Weights of a small transformer language model.
Architecture: RMSNorm before each block, rotary positions, untied embeddings.
Each number is 500 + 25 x the weight over its row's rms, rounded and kept within 0 to 999. Layers, rows and columns count from 0. Numbers have three digits each. The size before them is the row's rms in percent of the matrix's.

# layer 5 MLP up, 2048x384, rms 0.0835, rows 91-107, columns 256-383
100:451529524481494492493481499531473471523502535498469523515473501503482513518497548505489516430474436519510501507460503479522493471476479496474532517499521485423464482481512502529504516479516508504517491497458536459502512497513506531458544513472516495487518536456462501525492534479523508509491460490503520553528485478515487486487490513531512489528469493526482482525517465485487463534525
095:478504541503488528538495513485465528527471481490502445495479423520519482549522525466477437520509527492483495517485471463477489513503444466488469511531521503524473469489470486491548496531527572508505531512488462500464464491479468491521532451503519491487511512488475499511510476506491484509506484476484565494512512525524525468518500461476509500497492503504535546497537505449460501534495
097:458501496494460502461505516510523483486485486553464499476504516471520515508534494526466530510512487509511483494506475532479450499509540511508457465476559518477489540506474516501491498501504514468500450488469499525477542490525476497493476510479482470485536505492503530521493477517459493560532492494523483500518475531460499533499465521494510456546546541503540483483504475496500506500515
109:508482486495522488467516525512510488453543444483507464527510512511494522547479467524483496492552508473476535506520504503482456530531510481488455461515450473469542499528536470504514521474537482477500523475512506519466466480546485503475491536474486555495522510515523470520489503505498517508462508507549468499505483468507507512511525555531523480495506500502487496511482525531485513489501
096:523520479508514545516519511527533532498496516504482490502462495497518529516506481491497479552519495545504449479487511505539528520490519523513492485475520514500507479499506498459513456485509523455482531462503528498479477471508448490515499537496487483490499446515520474559509503490494485512457488498463490490503487488506490462531509515456512529473518528475526473497502491517483504551557
093:483511492472531522554526531454560495494487534514492472515522453478499499516494535490501517507553525518515531507534505529470513477518486457500471456507483488521502516470493482462506539455550463505515467534516503533491511502521485511485466462539504490517533510511445516528517461521499540493520524517554498484472520465501484466526519485458500533479511480524517499477479492522484510486536
098:536480505480497524485546474488462475537500531529524525538505512496520491476516531464504509485533483474494501492453547480464482480482509459474486509488516486503470496482524491430493482483486463517521513478513527476456514529509476535518482512513502513508575480495468493497477483476514507513492451483539486481453512503501528539492516479454485489527505471482511522487516508502473478524533
101:488491468507488490462488472477523487488520548522513521499501485502463488470501504533482527517474486486457484517494527500468488503514481487540527531499480449535490477514509492479523549498482478499480509515491489494472515505508464503480511466439510544505498523506500546511480493554559504529488492499461537453482516540472520519502513478486493513489501507473495536537507517498508501493452
105:479482498501520476506508491511470518444537527518504517481520535495502490504458531504535474454498474510504523537489556459487492479504536496524475495487500494486555485506507486484476476471487480492521528492543521500479503487484512445462508506475494541466493516500509548502494520535507471466497478493506528494534503505539522481497491535477523496516532539450497502494544525476502521533445
097:486504481483531506464520494530492503512501511496461470487503488503481469489526486491514521457492524512494527481490477508493541497473508502549463495479501464496490525510515532487518444504532538533510496461452488504483467556489530489518529530489508489496473501495508524478513481486518434513505493490512516507501488539494481509464520468480508486491488493471528548525511485454498483455508
097:481558505512517466462496492495476504460539484521487553515489463505528508481546469489489506496472520528478506500481522514485487535494556565486517475482468531539502494454497477504478537478452497496468482505490528487470473431521520478502490454567537538510487495522515519471505494541512539441506488511482482475491484534455460537519459464493507474513532482506467460462474474476501471480512
098:514530527503520479501530523519476528466494508459536495502482481495486525493424500512516475509483531534456524546495497475507491490511484483486496521512499483483536465527537492510533490477478518514507508542509470513487534538438519522506524501495511530504468521468530520521498515486501506514476533517478457497507473514496507514515523507488480493521474525547506520504544494481485481528495
101:508502469433490496470541484496521549479522502502477515502473516499470565475516526510514486525471497486450500502518506486455513504514528524502523580506489517495507524508512479487514483509514518480498488497483473494466453497492460491482469504512525482459513492481467537485511517487541518483471502486482530515477494513528560539521505506479536549476460518530474536487481495534484495531560
102:511501435515487493507485506478487473521490514529497510531517522510523435456528559498477488483533516535526478519505517517492531505501465499492490491491501467472431503508497485495500482529476501524516506496466508457510486512475471438502507509542500499492513509528504528490459500464528506534506508481512465520498511493511511489539503526466502458487551491438521443498456530514485489486521
100:503488499494474514492544499486544531509540482482494511563449476481516528519515468534498497517550543510470519479517491515468474473498476504502529516489494479487526513502529494512495520530511525495480515506519470521490466515505499524512445545486475487512518517491536488477464482515519483512468500492517546513531524480500470520538475517527500539507486502511479491492482479495539522546488
093:502521492505516567525502467492469488471459510485470495521519504475539468531505519497527476503533515491506529530510505482514516504488448508502507524480480522512481499485492493510492485517464546483509485505549519513482514462521502517512496470513517458478496461504501494513477506479494505517466475481478491523492503479496509526468557457479522506488488509528539495497496481467483512521491
104:504494508503485529521506533515514527494475503534517498500494512527498518514464523545474528510503509552466465534492508520513496531435507460506504517512511478492470504516489454523493496485495509486483470527499524489492565475562504491537566501516526497499503521474515495538484491446516550521532461471490540512490494519467538522532500496506503451500496475435476481545503531513465503521488
# layer 5 MLP down (transposed), 2048x384, rms 0.0889, rows 91-107, columns 256-383
102:534504462485545488503497464514498487519532459523485482493511528530484512463507515511501479546493493490483544485488508524525499540499494496467507485523478498490511492495490499530535484528444525480491512494507548510528454487480533512465486471512491473543464500514569486522493520507502500528527509515457481478491542490461506507526485505502487486496524523532504495488457512511461511509488
096:525470514487455484515520501541493500461510499489464524487487487532503509468483485481522540503504533502446530457510542485453475521512544557496542504495505491562489486501506549479520482473528487522468481522502523459465516514476543468499528480537524520510515513508520508514491531482481509486449510468474489514547509527497478497480507507511516484521479497524482472514485527503509501521450
097:540510472527472479519507503516511503528526519509480496526511505502512502537475506485494515523492515501515479468505497474481535549508461558497513494504525468498480537513511544475464458491505500508476566485449508486489497542507517537515533498539472498520502447499522509485528512551518512501457470503467490452506525474503511495501534484505489528526484480517484511487533482529541496457458
106:554492461560501510508472527486476494509495502540502556489472538501478503499490484501453465497530480474498483536531504478467485520471480491484454474493509497500499512469474508482511524500515516567465535550515473533522516463487493473456509494493494495532503507506567533524503485469517476506477501487515514523478494519533514544510530496525519478526470533544481515509499502524468510537518
097:530499486484491522537481502462525470506474466506520527469508466458463492523485512507442496504521534468466503530479465507466506501475522501465524489443503528482510522490480484538456484522519509510495468516473501460507497517473498492474481532511495490450461520526539442508489481490465528518511478475506496500520485492558472486511525522442499518473502491509540468486493472548493499510497
097:515496508515502536517483440523431465530536501534476497500491502458517473490509482539492508502467524497464530484555484480466473494502520495517510562471505557485457535502502509524523513457520493469488471480530552496458499525510492529516500478521472476502517510523484507506456494526471538512528522490459485527498497494505538473468462492539506482483513499500530462492490487521527518507522
094:475498485502505469538474517517478506515528449487464486485524472484479454514524460519517491500529486512513517526530530494486523471535483509518518519496522539483540500540558538519520509439513508516497477498506535502521453474517514490508491459524529538488476495533522481494471543508473524513480532509519479494532484537510487484516515475483527521547490465471489505553488497505546529490513
103:508460479540506500517547476485529505449521525510519487465454509508503512509523478473539488517496523513505485479478471489519498521530506465515463510480533532491488497495521506472507467494515495530493492500553489485456475536523479477450475451499493514552513524495496466516473481514517534493484478460437506517507554475439527440527523502478519500479511460468520525504508489524520484509512
100:530511488503461527499499497491468503545501513530494531490495466497487470459503489480532484545502489477459467491540492540483495510503476522548496503527481520497481510472542452488486483510520503508497485491472537518515489526493484528500500534469502513505512486506485513526491477523467495495444526507520437468482479546546472508495482524560502508508524526498488470502501510502501499484463
099:527497511496500500535534467524507484506458526497474503485438527516512505502526487502505517528503456526540508508511442516536475520512504490514482487481493508499473455527509532478521495496520490504480484483499515511487477500499517492490511526482482493528516521520453491496511507478471463487475507521516502474531506519497507510541546488434492467468513508501432485502483521542519478550515
097:533454481563509480476493525491514475511478482560516514483519476510484518514513497460488506480434515499484462540496534451495517514499508497488500497527456489469487508504499565475479469491500461510501484485457458486474522499489468517500500458516515483473527533491487520539502504486552485471510500492531515465486516539507517516479464518533517506526498494489508488498528523467517501471509
100:527470504480474475495483493502529512535486519520461562434533493488467501469505470489476542487490502453468504516481503459462475519502450532512482491534534455493487438465503486508485494508456463504499524518499505532485506520548514517511481497517513495526534498518532491501479513506566443529506463530444470524486497513483495505484510488486465501516492524471498533474520501500525513498492
104:507531475522487469484480471511544542518491537461488510523507478519464525552443475520527484488486504507479502514475514496505501480535526476502509515513507488528501488481512457509485492492534523488501500541499542506549537495482474531540490499491583451467450487517494545503517501497487517514522515507482494479459521508477468434461512474479502493482531486486467487510511504484478516533490
105:443529530524468466505478466478491471464450518525510483532490541526497500489516522459497516524527502475484475500495476484490541552556489454499491527502486480489513477531523503526490498493533501517501493511525498454522525504479498488501490468502538521501501535497497512491516529481472467518526548482509525495492516477533503478501488492476538479493482512511533523491490502458479548515496
100:517475437516488505497519557511537510489531497472544506495545448501487507475487497474461506506537477502535520513516503477479511539467499554538447559464536493511489513470513520467500518492502470536504480498560499516536511491510470519486510470500481468504521495500550552504514489489497520517463474508521498535462496496466471496504499534477515473513486571477561574478530477518512519506534
094:507523525458504464447453484480533492523502502535523463449479478501508468463520503504477507509505509516459471472493515463493481470466504506481525458530533518536512502527523482446514510543477509576521482467457522504489481501505497485509518510502508523481480482492497477496515520491489519470473502491495509484500515531492469525512471503497510552532480460502514547514513513513483502517522
104:500538537523468506523522490466500524544484473538520473501458513524544519519500526465500465505483456495479505459473487460487465499501537468532519456518489465465488510502512548524499506510488538476531467510494535460478493551487514482503484540487466507551496529468508493511496498516554496512518481484490504478471487486504545492480510525532475515537513493478498456460521509513500538533486
# layer 5 MLP gate, 2048x384, rms 0.0807, rows 92-108, columns 256-383
094:478491443521518522484468478465503485540469496505459537478440513457492539467457506472471505497499533478514480513470480502522529526523524533443504521517537550494487513516516516505495479461440483524493482491482486502497494523507517487564487488500498512474461516514495504494539503484496492500466524529479486449533466502521501491504498502491525493474440492508506505472515490505523489432466
095:525512529512471461552515492521508490484483461470523556564512524543496521481514522518453512486531467466543510540523486470484467483505545504506516474478483489507498484473525499522554495513531533512520483500525533523476547520499489534483526510528486508493514485497507474496513472456487522509511513518506513502518485469461511456487497483543522504517502497499537498489504517494487507484496
106:470523542497494512521502455501467530534480508498485520501520463493509513480500500524510486494441549530496450481567490503535491488495512473497516471492531559538512473524543499453489492502460505504481491487478511475476496455450512544497511478525509493464516518494469528498503523492546506495536485509505526476476528509518431475533522476517479524469491464506462480508489508493519516497502
095:521527518525509523530497506560515474527520487526463524458487483524451493474532537506525486532499494523486512500499510509484515534486538486516479507494514497470495497463479497497512458473498547496509481503486541520517503471479483521443545558465482438501471517543541498513487456495510438529509493513470485494510523501521492454493487492468505521506502496534524492510486474519514467538460
098:480480501504475476483472502506484511479533530498499511528503530523491515510528499513510520520451541457503520498520497481534485509497543510526480541485538519468511527490519518524502452549480501517491484519555466485533535496487476512510530465484454542500525511468526496498483507492473529518530521494492485505549541516483524513514504500510499520509518544496491472507502468487492486489505
101:484515522562484500537517479484423499517502508482491490503491481487558499480508499506488541469453463470510491493472480486515503545482481460467484534496479528466484473468462480539535470553475504495549522463483498482494523523517494513497522530452523523465522514487477487480507483520510482479501503507487525509511512532517515477511500506508493502513533481473508547533468492469524495524456
099:505499518484491586498506486506480498513464475500456481497501526497518468467491488485497493491544537510506462508490487483497500501489506525527502501522512506460488517483468532509506524534485504472508514487484559488534467490497509528543470551491501473479463480478534501532532525523498501459513517504547492454502472516517523494487503469475533478480462480510480491527526484525508537530473
102:533447458505512407490469540510500509498539476480509467466501490531523498562521507485519488456500494492480498495494514535528518479533505475476496497484528488526492519483515517483543488487523468508488483523498481467484497485544519511489544520555527507469482542484485490538496482480483517542524528492513480513458517484485465500505472453491513500517483482495492495480491513519472510502493
101:541494540519518505491501514503509490494502473515528534522497485494497522492480511509491513483503511497501472495511497506480535494566477496446511488528514494476459462461514474536498524464507491499484507524528536522522495465511535538564569507481464513490494499506506510514495480458463483500507469494480459490511501449432487504550502505488502470480487501469486478487554505545471533501533
102:579493539527498501495528523522557508520501512538512473476525485505491521518485481506509486534520467445534536473535504505467491513512491450510531514521483486515470501460496535464526482481530500463528487524539518513520503516466497511501495487544526507526530515524483451470495467470540468512495497512539440491454537524504535503489482528503472479489484504510493520521526487476469518448515
100:469501508495540538518463537499484498457519485522523479487517503516489453497476524496457510541513529504484483474511496510505524489505538463475488474479559523467524524468502516440494538548480483496518507466451498484496490492521494472458460513545516500500511516513495542493535473498506524490492504466520485514510533461492503449495488460546506493509462487532487495510473483540488526525480
103:519479471492478488507519488486478495575534522471499499507476501480471463480504511472451417501502476520514509519527479549528504470511486497473480481464523519502536543529526488490501473478499555508480483491501515497471521525521503499467506473497515524472469490511488507501467450498504490497491493483497517507490487481493519483476469469532525506487470497543450493477518498506549538534522
103:478517507508520491485518531542523470475501496513530480477504535532511489483512546454534538485499537472504516480508470509441563530473498486508474522467492502486508496512495500550526482519466506523485492506506501437481502495463465466469511487498521520471478537497496549506498490482508506474496516536477562538522497558527486439486503500500506507527504536575524512491483489512522513517534
102:496544502494514469482504531530494526476521525506483509432525482484534501502524551483524476513498527513499491481551530500482505495480509477481511490503473472568480479513550503483466534494511530525527466518485501509482490506487481477456504491493535524455468551475515537503461489485537524514492521491490526501460560481472539498532509477458518459504481468512507517489522484484472488517537
093:492514493528509528509531476481451507461472513494518555545505502514457487526474501523515486452526504535495574557478501487513470504554508504494527540470487499472453478481464528494493501492495517557515548467563457503458516481520526531468554523504465506477547485467495541496506508433506499503449480464502479505482494496484515468470537466483491521439499515495442535517521451510484495506492
102:549470480475463473507496503494510498494506510543485489492561452501517482540519538531504474534504485503483486488501482481455524488513511529525519493489523496482555526506502526474503563478523510512525545508529507460506505485532528494492487501479472513516536522490506487468487488556510520535502511495493510500527514527436549496554521507498461544486475481507555487488468512530521500447489
103:475517503512467480489438497449461527499497487527511520458483549544531457521479490479485518513505520496483543496497523505530522439526530497461504442545519514497451515517556477489519489526511518485519503520516504487493487518521481491446509496492493500538519495523468517505515464459495519555496524519531526467483463508511508519471489505521496491476500547504479472465532521477539471500528